From a checkpoint of a small transformer trained on Wikipedia: biases.
Each number is 50 + 10 x the weight over its row's rms, rounded and kept within 0 to 99. Layers, rows and columns count from 0. The size before them is the row's rms in percent of the matrix's.

# down: layer 5 MLP down (transposed), 256x64, rms 0.169, rows 248-255, columns 0-63
# up: layer 5 MLP up, 256x64, rms 0.325, rows 249-255, columns 0-63
down248 086:36 33 47 37 64 50 59 47 57 27 37 55 56 44 45 49 43 67 46 45 47 48 61 44 48 51 46 52 44 60 55 59 62 51 61 41 52 53 52 47 68 63 53 22 55 50 64 42 45 55 43 49 55 65 59 64 37 32 59 55 56 70 55 63
up249 089:40 51 50 30 46 58 34 63 48 40 50 41 33 34 58 64 42 59 54 53 57 60 45 67 46 50 45 44 44 45 63 34 38 57 52 48 39 54 52 56 48 27 46 56 51 57 39 33 40 52 51 44 59 41 41 47 41 29 39 30 49 47 59 35
down249 092:72 46 43 69 44 54 44 58 56 52 64 51 54 50 60 58 45 35 55 46 41 30 54 37 43 36 38 56 50 49 47 37 54 42 33 59 49 74 56 57 49 70 64 36 55 30 50 50 57 56 49 48 53 51 69 61 56 58 46 51 54 50 67 57
up250 107:77 22 55 59 46 39 45 56 36 48 55 42 30 44 53 49 47 52 51 60 50 62 54 66 43 51 48 64 51 38 38 67 46 52 54 47 47 59 51 56 47 59 57 55 62 48 65 42 72 31 55 37 50 58 35 50 57 63 54 41 47 59 50 51
down250 099:77 52 48 52 60 45 44 35 49 53 48 52 53 47 43 49 56 52 58 52 67 46 36 51 53 46 47 33 52 50 54 51 52 55 31 55 56 66 52 52 64 43 54 67 58 58 46 35 52 39 72 42 68 65 65 67 65 67 56 62 36 49 46 50
up251 111:53 53 34 55 48 54 50 30 42 47 50 65 55 39 38 46 46 39 37 62 58 27 58 42 58 75 37 60 48 54 40 45 43 62 38 50 51 45 54 51 50 63 42 38 33 54 55 51 47 40 57 52 33 55 56 65 45 29 58 56 62 64 52 41
down251 136:45 75 60 61 49 43 58 59 32 56 50 50 68 52 40 41 57 53 38 49 34 35 66 52 40 54 42 59 54 58 58 67 56 54 48 58 46 68 47 35 49 54 48 34 44 30 70 54 47 39 63 37 46 49 62 66 47 50 53 61 55 51 49 53
up252 090:49 45 42 43 58 33 35 37 26 52 52 53 56 59 59 71 48 61 39 48 60 53 54 56 56 38 48 49 60 34 30 38 53 56 51 67 36 31 61 56 51 62 37 47 54 50 51 58 46 61 47 60 50 45 42 38 36 48 41 66 33 51 42 43
down252 101:58 64 29 57 47 32 49 56 68 34 48 54 54 36 56 45 47 65 49 44 51 61 60 54 33 56 64 44 48 41 52 52 51 61 44 42 60 60 40 51 42 61 47 54 46 42 57 58 68 42 50 48 48 26 49 41 38 69 64 30 41 51 50 42
up253 096:51 44 56 31 50 46 37 41 40 36 46 62 27 54 58 54 36 56 57 50 61 29 48 42 52 36 48 32 68 47 60 38 50 59 61 52 56 42 71 55 65 56 40 46 59 62 41 50 31 61 53 54 53 63 64 46 44 46 59 42 49 47 56 50
down253 091:35 32 40 63 39 61 58 37 36 49 40 40 60 58 50 56 63 50 35 66 59 59 59 45 54 59 32 55 62 66 32 61 44 48 47 62 40 54 31 46 50 35 44 41 61 38 63 52 60 48 41 42 47 49 51 53 66 60 50 58 38 44 55 50
up254 104:52 56 67 50 43 56 63 51 43 70 47 45 48 37 63 45 44 43 59 52 48 41 56 53 55 42 40 40 52 40 44 59 49 50 53 55 40 41 40 78 43 55 45 23 45 33 47 42 62 26 42 65 54 47 37 54 42 50 52 35 56 46 56 67
down254 084:42 40 46 44 62 50 45 33 41 53 47 37 54 42 40 38 59 64 50 45 56 61 51 54 38 40 67 72 47 55 53 46 38 46 52 45 57 34 50 35 49 49 64 65 51 52 46 54 52 48 66 55 64 39 80 49 40 35 62 50 56 47 68 51
up255 088:56 55 52 74 44 40 50 21 60 43 49 51 51 34 46 58 47 40 46 59 49 45 63 47 54 49 40 43 37 55 55 70 46 49 65 57 60 26 52 59 56 53 55 33 45 57 50 41 64 60 32 38 50 56 50 40 42 40 63 55 59 43 53 61
down255 078:51 53 29 61 61 47 48 34 54 37 57 38 39 46 40 72 40 54 41 55 49 54 55 41 44 47 42 65 41 58 52 62 49 40 53 46 50 52 62 60 48 40 51 57 46 50 59 43 76 64 33 34 61 45 45 46 53 62 46 75 55 36 55 44